Each number is 500 + 25 x the weight over the matrix's rms, rounded and kept within 0 to 999. Layers, rows and columns count from 0. Numbers have three digits each.

# layer 5 MLP up, 512x192, rms 0.0578, rows 143-165, columns 0-95
486475506492526531482487478528460500504492527528500528515490519501474478487515473490503498553508489477498526477537496470470482469490506550510459505476502481487529515555494533510535457526521516473481503471529500489504514514510537545496531506483509470473494458492472504518524528525465489528
500513515440533498528521495501509473505520460515517542486460537496495512474487514494523508529507506484539506454497515496506469508492512533540513528506505537512514514492481461504464503491475507503516483532499512472502511468541504503483493511516494483523502516488473505470496478542496496507
481532490492500499459508457541512507523496490446485492536498487485486478516501498484538503495525501532483483503481500555485465485519489494549562489501524527551511487512504484458532502480515507472495523540560493496498488471527475536542506503526500484490502485484491504494513470492474475503
533485531522500482458537516534515470486507537501441514508494506512474517509477509520478510519519491482501505488532508474532523519539511512519484484505495454472493471464475539547493496496505506482487477452488508487503483515511526460505518484457496537482538461456469561525517531504530494500
521473493506493472501504486479514489494513492464490473471501493517489531552495522497493487488502510501518490565490531452509531506528494492536499538485501519477512495536518478480531502505523513483518500508521471467503472496487491502498521552549496506461505455478480489495472514503525488502
490511490529488505537533507507489458547483489487511501500524486494500491468501480507552491524494505488500513505449574519517499480482507509550519530512496474506470523487505517520507455528505453468468498500520464475451470492508522497509474539505516539533495507551462530513451484472492504490
514501520512492473522497508504505453505512510488536501533477497475516463492517492506464464489500526514476517497456517519498471476497452450497500481489548524468536500489501489455479499471522514532508521488511520460536517515541459509488493485525493493461482514523520497490502509519519461527
499485485507520508485527492524473497519531514516463467501499492481492485488487509460476524523486472539519490524507491461438488508517514521539539491540489496515492501509476478492524538494509465529465520470470514542485542499453523501523480473514530476523547478473510463518489492463583523522
495491483496482495467522496485456495474513509524513514470474485455475500549546544509459525511487549533511513507520473491451476503500469551535521577495483524475464496494483503471505449515504500488503520518502470513527519504516527549495534524526518490528492489511497483502528498508478512472
478524494500488508477509513485482493554526519466499491496506511512490481491535543496566534513484511494497497526514493483458552468482511472483523462471516451453479476500538495479428555493474508538470535545480500520505523507518495514480481497506476483502471517527515503522514503497516482505
480518501522445523524528515503490486484556512520481524510487477486519468470489535513534531500485542451529513448500554541510529500512515487486517454502477477504517509531516491556524520510515505554474485480467502502515505458519491514490515496488521482459522481507489499486523520462506498465
505509489500497497494509527523499536518451466486518530506491505471510512504512457466508503497534515529513486480528537498510495463498522516451479470482508490520519495507497482530478524518532504504497529497560518516503507483452544550483519477503480467523476511505550553460460476462466460488
515531505512452513504557461501489501514496477551511485514545502519471440497556517443541486515477497475495510451529506481516508514506506457470484507462483445465482524501503477500462498506451490505500446429465520476480530499489520496470530480508515474482480525501488452514500511474487520502
576502507482513532512579509455513548487507507494474533517488486471469494534490486520521484499490499485530482471459505485496460504475486491501486531530488453466532496474478568485531489480469496508494446485496515519488508514501502530534577530483509497454488507477482468541539484551480500462
490491513507469514507505520474533459475509508510533485498524527496486486559457536477452520455543514461516558543459506471440480512503465504496474481506491488505493508501485512482461476491514544507496479476494472474507459475516495517508493515515542473485518478466501539500471499486480425509
547487504526500491469466501538467562502528514509498433439503516508488482487529484494469511527510511502499497453490479519536510480493526489530493471519536492440500483508511515481470526514563502479473501512461494495511506506474514480486458501527521466483486501488492534468488534534521505510
501511537510506534494529510447526504526474499476486514484506520495498548487512492534488504516493480493484511533478489480505508512511520504471515453461428504512515533477493478463511482483497500489469500526495493515505461499497502476495450489488505489456479538502518545509514512512506523499
511497533517499436518487510534492441527465516464531492502570526502490506483540495514524526509501494475520548487549510509494490513460458491500505498472471503467506485496477521508551536483484479456557474503515503480511508493452515462516510487492484468526491493507508469561516501437500461533
486473462475539471531517554446482502503471485557513469541565445509495488538500472490520505525512542470506451528517545506516538504475473413492474497542494510516526461488501506490508446458497453491491498492524524505456517524476495492544538500463474512540532500526527487482522489496507512467
473464456523485522508506470472484524496486488461472536524521458535505500514529505560518535526528525517463499475495521509508490475489464468469551521446519448492544461519431490513478489509525487449511499489492507492513567497514498502469494481487500533463435466501479488522544492496483546468
514499505522517507485461495519480463472529499470493488544513478497529532486510519466483448509481512533503505509520491495465520552481517534502545489470486508515526503495528496515502526452535475542521564504492499518534507492525495505509502490506501464527543455484512477522524500490525471466
555450501503475521485521515483477479531504499496492505532491505556503522474492441502470530520503466519500481469515501469516484491491509530524533506484463471476532497545483518518459494500505500497500520465496493541476530489492523497459514469528496522482512492470496478495497505515498518478
538494486503526524494528516533560491486501485477459487489500525467447510503512484555515566539509513488493500500512442512514502498552532531477522509494513502468505471471537480512487546505515494470486480501438541512506476531533537514477524523496504474481482534499472525517474493504489493496
# layer 5 MLP down (transposed), 512x192, rms 0.0579, rows 143-165, columns 0-95
532511483509512460524472504488491533435503472541519479516492518558535491527530523506515524461451492456521511469515505502503532497525491472498465497500507472546525525474524507460479531519528509487535492481504501505508507461518514491504510544505469531510490511538487463453457489543480537464
478505530515504479465489510497479534485500504465534489487500439505492491483508549516457502503464503561475491499454513476491521508485510537500529470510486436486487522505509519503508478537490503515473482496511479528501507522463513489532472511490498487504489512497507464497524519497492498490
520540455505501506564523500551465560498509510487503485501520484528470481494495543470483485518560494481478495504479512511523510553497512528521505484505504553506497495455489485461502478497489528451481500555527491508507435497473479469531489476532503494524540474511490478476501501472492554514
477472446491506524503529521452485508530483491537510459484516469512502491479532447470433481496465486478508508530524463478462485484486504485474542481530468441465511516513490540509458531531518497520503519503457515544475475490484487506477492477493486462503508529492540518492504478491504499476
495510537478536476533490480463523524520460530552514501529485534505516472464472509509495498530483494496480508448487499535455524517467534508523506494454471506532507522470511502475429494511501486499493485495520472482468534492521494473553471504479524463530531511500513492529524497474530538491
487513462535522489518505530517486481486495491471480477493474515443493469491517508500532523491537531494527479502458517507522535473496469485490522497493465504535498503482492519488456459549451571508456469506454484537506480492507456478528487488476476487528519471481536532524485466537506510471
500502498489475510497501496529508536493523476521487453470526489522476518512506499510483536525476478483506496541545487497514484542505502524514497479501461517522480551498495513521511492511481502518518500514487469494498497461476531480549489509498520492513516486477489482481517495446488516490
537509522489499457516503501452481486507501477485534493476491496502489504543548469515478473499500507480489477480511513504516521485490497499490481507471506499485527517545518483521498504510459535485508499536478474472498514505504493519462536525464497492507459533506506537470502535501468511517
524496473496488456541449502556505493471522487478527517473505477479486487493505474528462503555493522491493514548522466494533502495495473456493460479517481452494518494480465504519491518501512497529522476475497483483473489531477517517478460519483514506538474438513441532483492540484470511470
482501514421523509475540505514515563434480517513529445500496533495523502513515480499486513433485515488532438478498513498506490507481517510485489524500505505516464521443477502531492485513483497541499472448492480525525537490500510488511521478513514516542519503517465506505458487512491510502
511490546440527506535480498485531517481486465530498478488525479523489475516477455503501526494502505511534537552467486476512526518468445530515485496501531487491514544497517489485461497520433480490462525521488552496491463520454502454481484502496499494527472475454526501514478494530489450504
479515507509495522532520483475515529526495520479520528520486484518504492549544487501475494485530521474488480492493483524478487556512534534512469565474498504500520502523516493460457582500500473506520483463486522501491478555508463507424542496497518476476544500471548526497470485528506500462
477483487495543504540462539495500477520516510500489472454504485499508482555541501496507538499535466465476513524476499492489479500517473498547505428498519529533558470528490473485510483497490503481555508542583488500495495475493508540481484500464468519512494437507482539496506457500489468528
495485520472490509529543537515478468508532493499502463548491481485506431517480483519499535503506524513524501490461511472490485492486552482534506499526480478523508510450531492493499529498526514480507464537459490495505506522508436476498516474541522473481533491526508518455485451528518475549
486458488545487463502469518480519525456515480502544553491499467469510524498501505495483519453476498486511550508509499492474455515512444484500451517492457520519529464560461504453481472484506501507498495466505510486488524478471518483491518526501524485514531507537471524488457533541494482471
497446497465482531510528467510505490494470463478489524537507482482459515556451459489442482519516489495503510518520486487515482484500517537450537454458486527489522499524495507481493555519460510487504492498479555485446487501538513492513505457491477483553504540536516541524516485496492471488
488470495474515472491508519479487508516510474518476535468501470512435489479523518524519533495505511534511474485498519473500549481517529512527510499484497469467487467500504534485451531476488487484498502526480518539543531501483492480531481498453507476457490496522509499486506495512508486527
490523456522533491520517495531515541485461480496505494480488453486531500465515517499547506502494524532498456544474467518479507527488491498422497492540475486519523507486498527511495517478497536519520509474527472535533521564511526518465504526453553529529523483545537514492504528451544460486
465513477492492499509504520484507469492523507465466500491519474502551491466500495478521519475524519498461485484506487444529527503485469541513494532460499514508518465515483504486475538522476515457527524509491479499505526495478465489533519476551485449500483529527513491511497459480459520501
511494510525460491449520535466486480462504492527480523533500481514499457462456492483477527483503496454544509500525504471476532550500464515535521543510498532502486515507493500498502501490500471518471425479473483492511453511470483458498473473466492501519496460498509499483461495493489532467
561493487473490485492506513492525510507463475527523501449503531500468479495501487535505557489488498498521490490462535543514506455493565484542487497510521516479520482515488513492504508513462506479476486534453491481470462513512484487487533508458501485495482497511500511507474512539480540497
551458447512521521509506564483507458504535523509532497512471539494522534571499541467483479501506512468476452480524492520551497498493502491521557527463507491497526514549474505472479494510478492492527491536526518497491573474486517475490527548521532494489494459517508501507479505493546512494
520475492530515486513489490560495531530462525480489514564519513508524464506505491484475500496468468482498481461513488480483483493515491499495505510520526511429524443496491502500483476514523468505457450490498550516463548541494489494531496490453512427470437479524496487488521533503448517475
# layer 5 MLP gate, 512x192, rms 0.0579, rows 144-165, columns 0-95
453505523499505499497468510455485508497505482506536506495490512513464520463494563511486471531486537487508488508505501503484496514493548495529512512486486483510513536567521505484494515501509473521473500488505515520515505480470506532523486486507501507532511503490510466537455472506485490523
487457509485499490483484452496538473501487517477497490495500523484529532501544497524523530520496474550467495516483498521497477416505448499536498492527501492523510490530501516495496519495485478545471507475535531491479512480553506551490523545509515470476489508453522533534489535485523438487
514549449488530481520479453526498506475487490464512493486487532477501521522481530551487543484511524469474522488450506484533510547483471459524504539466545563517495495495518473480542470491493495466525485496478494470515537511543477513546483543494542535512475478500444500505520497490534532534
524508502505465471518477491482473498518522464528503505487458505522492502519456491527518486534473465502479461504492510497528500532551485490493515528516557494459473539497469481500475500498491500482498516516532554502539496480461483492522523485515543565508512502487513512430461491502492454475
477527488555494502478524500527492549478496502501500482459560531520484500516521509497492493482521494503502465533467501513476555477521464527506497436535464531515508505475497525484494500562475535496500527496528486478485445488521491501498437489522478464541505469498502474506456516464513526465
504495495490514509488470489503483471542448515499517554507481516455517494501490515536505486509516514497505494455491494466512489483452518462480498504491538478478523478544491510499500493500525511459483483476501524518503501507517503518443533492460499525501475506531486503545512522552494480507
466502478509476455518525526514505465466483484516501492500484530483492527520498481496511511514489466469491500502512520466528512527510502507502508474505491524473510496522495493494461468513482476466547528483470521493467516502476462490485481516533518504504518495518499484514471478520514494502
514447521517531524460515510503471467504472462518523511461468497522466487533517522495565512513533495467488540466485507499523475489574497490474499479509453484513533538459503520463491465517510511479495451552475514482484493483538501486521542444451524521497477515502557537489451484531528498479
465500489447512489497544511515515506450526553487486490488522550507501490518493523510453483470489509493502495489494480524534458536488520522478472533497513538513449496520489511522493490516536479535521477478459500517495534473468533503468474477494514493576498516481472511471499466478468519499
503487500420539433530482499533515493495522503532511479473512469502508487504470538515523519473483506483505487504546479485509514484516518508478523506522539489482502558537547496470453513524422520488470487490517547490494431474500509496498522503508520521490487453459495494497504474491473481510
492468531474487462437484500504491500470481504550496488501501499486506548499516490491551517511541510498530526506525511481540508510487483477445488447522506492511491449474489462555496462510518515523480518543533489512504499479483511542539512461512486509534438514542552479511483479517497503514
507513525536491447437489494478521456492439505493490490488526509481512518470457475485492466484496497522482475508471533497521521521472536509517454521491450542527486504491503483521514482547508505495460478512502475481517495513519458537578521451476497485473497505475498526513447488511521505464
551479491487485535443494491465508521517448475530502479501476505501462550483477554500521486505477481474456509516528463499442500530495421504474452523536491478528515474547516533511522457470459510487525490500485480510465499490507507533493496515443504535475469497477535467536535519528469538510
511520519492460520466529498483536453521483521530457508506489527473559508512449522528522489516542498460462491478499473488461555450502494486460494496514508548507498482464521465542502498501510484482557468512471509435492504453509464490487484501484465496496517521459487495467490496502495539505
486517464526487496512463473450507517454518508513512484452490521532521509476498504544534479501475499508491478478478495541482535513479475463550458500512510475519509535487467493532528463463504460530502486477514488519527467480456525502529493563507507512504507488459514486540480532492473493501
476516514496481523504516490501542507502487522507503481532488540503558527526497488501472472467509500485474520538489465523518459523523493501475499474512462541530510564470500439477524492524518509535458482489502505498520463495496553515507490499554492494498524533485472524504487516458501508495
518522522540526455509469507521542471525448519461519470475486488507509480510467462506481499479496473490511539466503549475498513448469524477550531514488535492488484462502467449516496477518505449537514531545493519481471451493501475464466505527525474514480452525494483486491486485535478490526
497483459475469530501505513500502521501556493454483523507512525509470472520446475522509484522518461508491497465534524485496513511501480511517476460500479480497506478514494452487505512487453523507540542442491501558474529444485494500515481495510503484471518499537506467507495510484519508525
490532486487532481461522519516521473540465513525495492498478457481456516522468483497503472492466465458468470551492478500492516511480452544487468547519583503509488543501500492523505508517454491505464472486493505537533519450452537499483482474497481480447520445482538511502501523496509525505
498524515514512515475511520512482532513529522502488479521491484500486504495495475488491492522507488493499522500477484489478482480501491492491548499500517502478529494478514489483458501512503515494509479526535497536567531484502525510510468462551475472507516460483496552480475500438488484488
515525451457549506482489487503511508477500505509518513492467525524505502525459527472539473425541547470493469493475490491503568503494543502488511467491537521448503494495486513540504513465501536536536520499481488439495486531529498465517502501479489493525538475538539509504445528453494472473
541507480513512485537506489504480527531496471464473521504487509510501522526495517499490508493494485470484544522494506517524570538530493511478499498497509505482524471499481487490501512502518462543562498528514502504497519489485554542479464510502506459537475486506483480518536501481466464521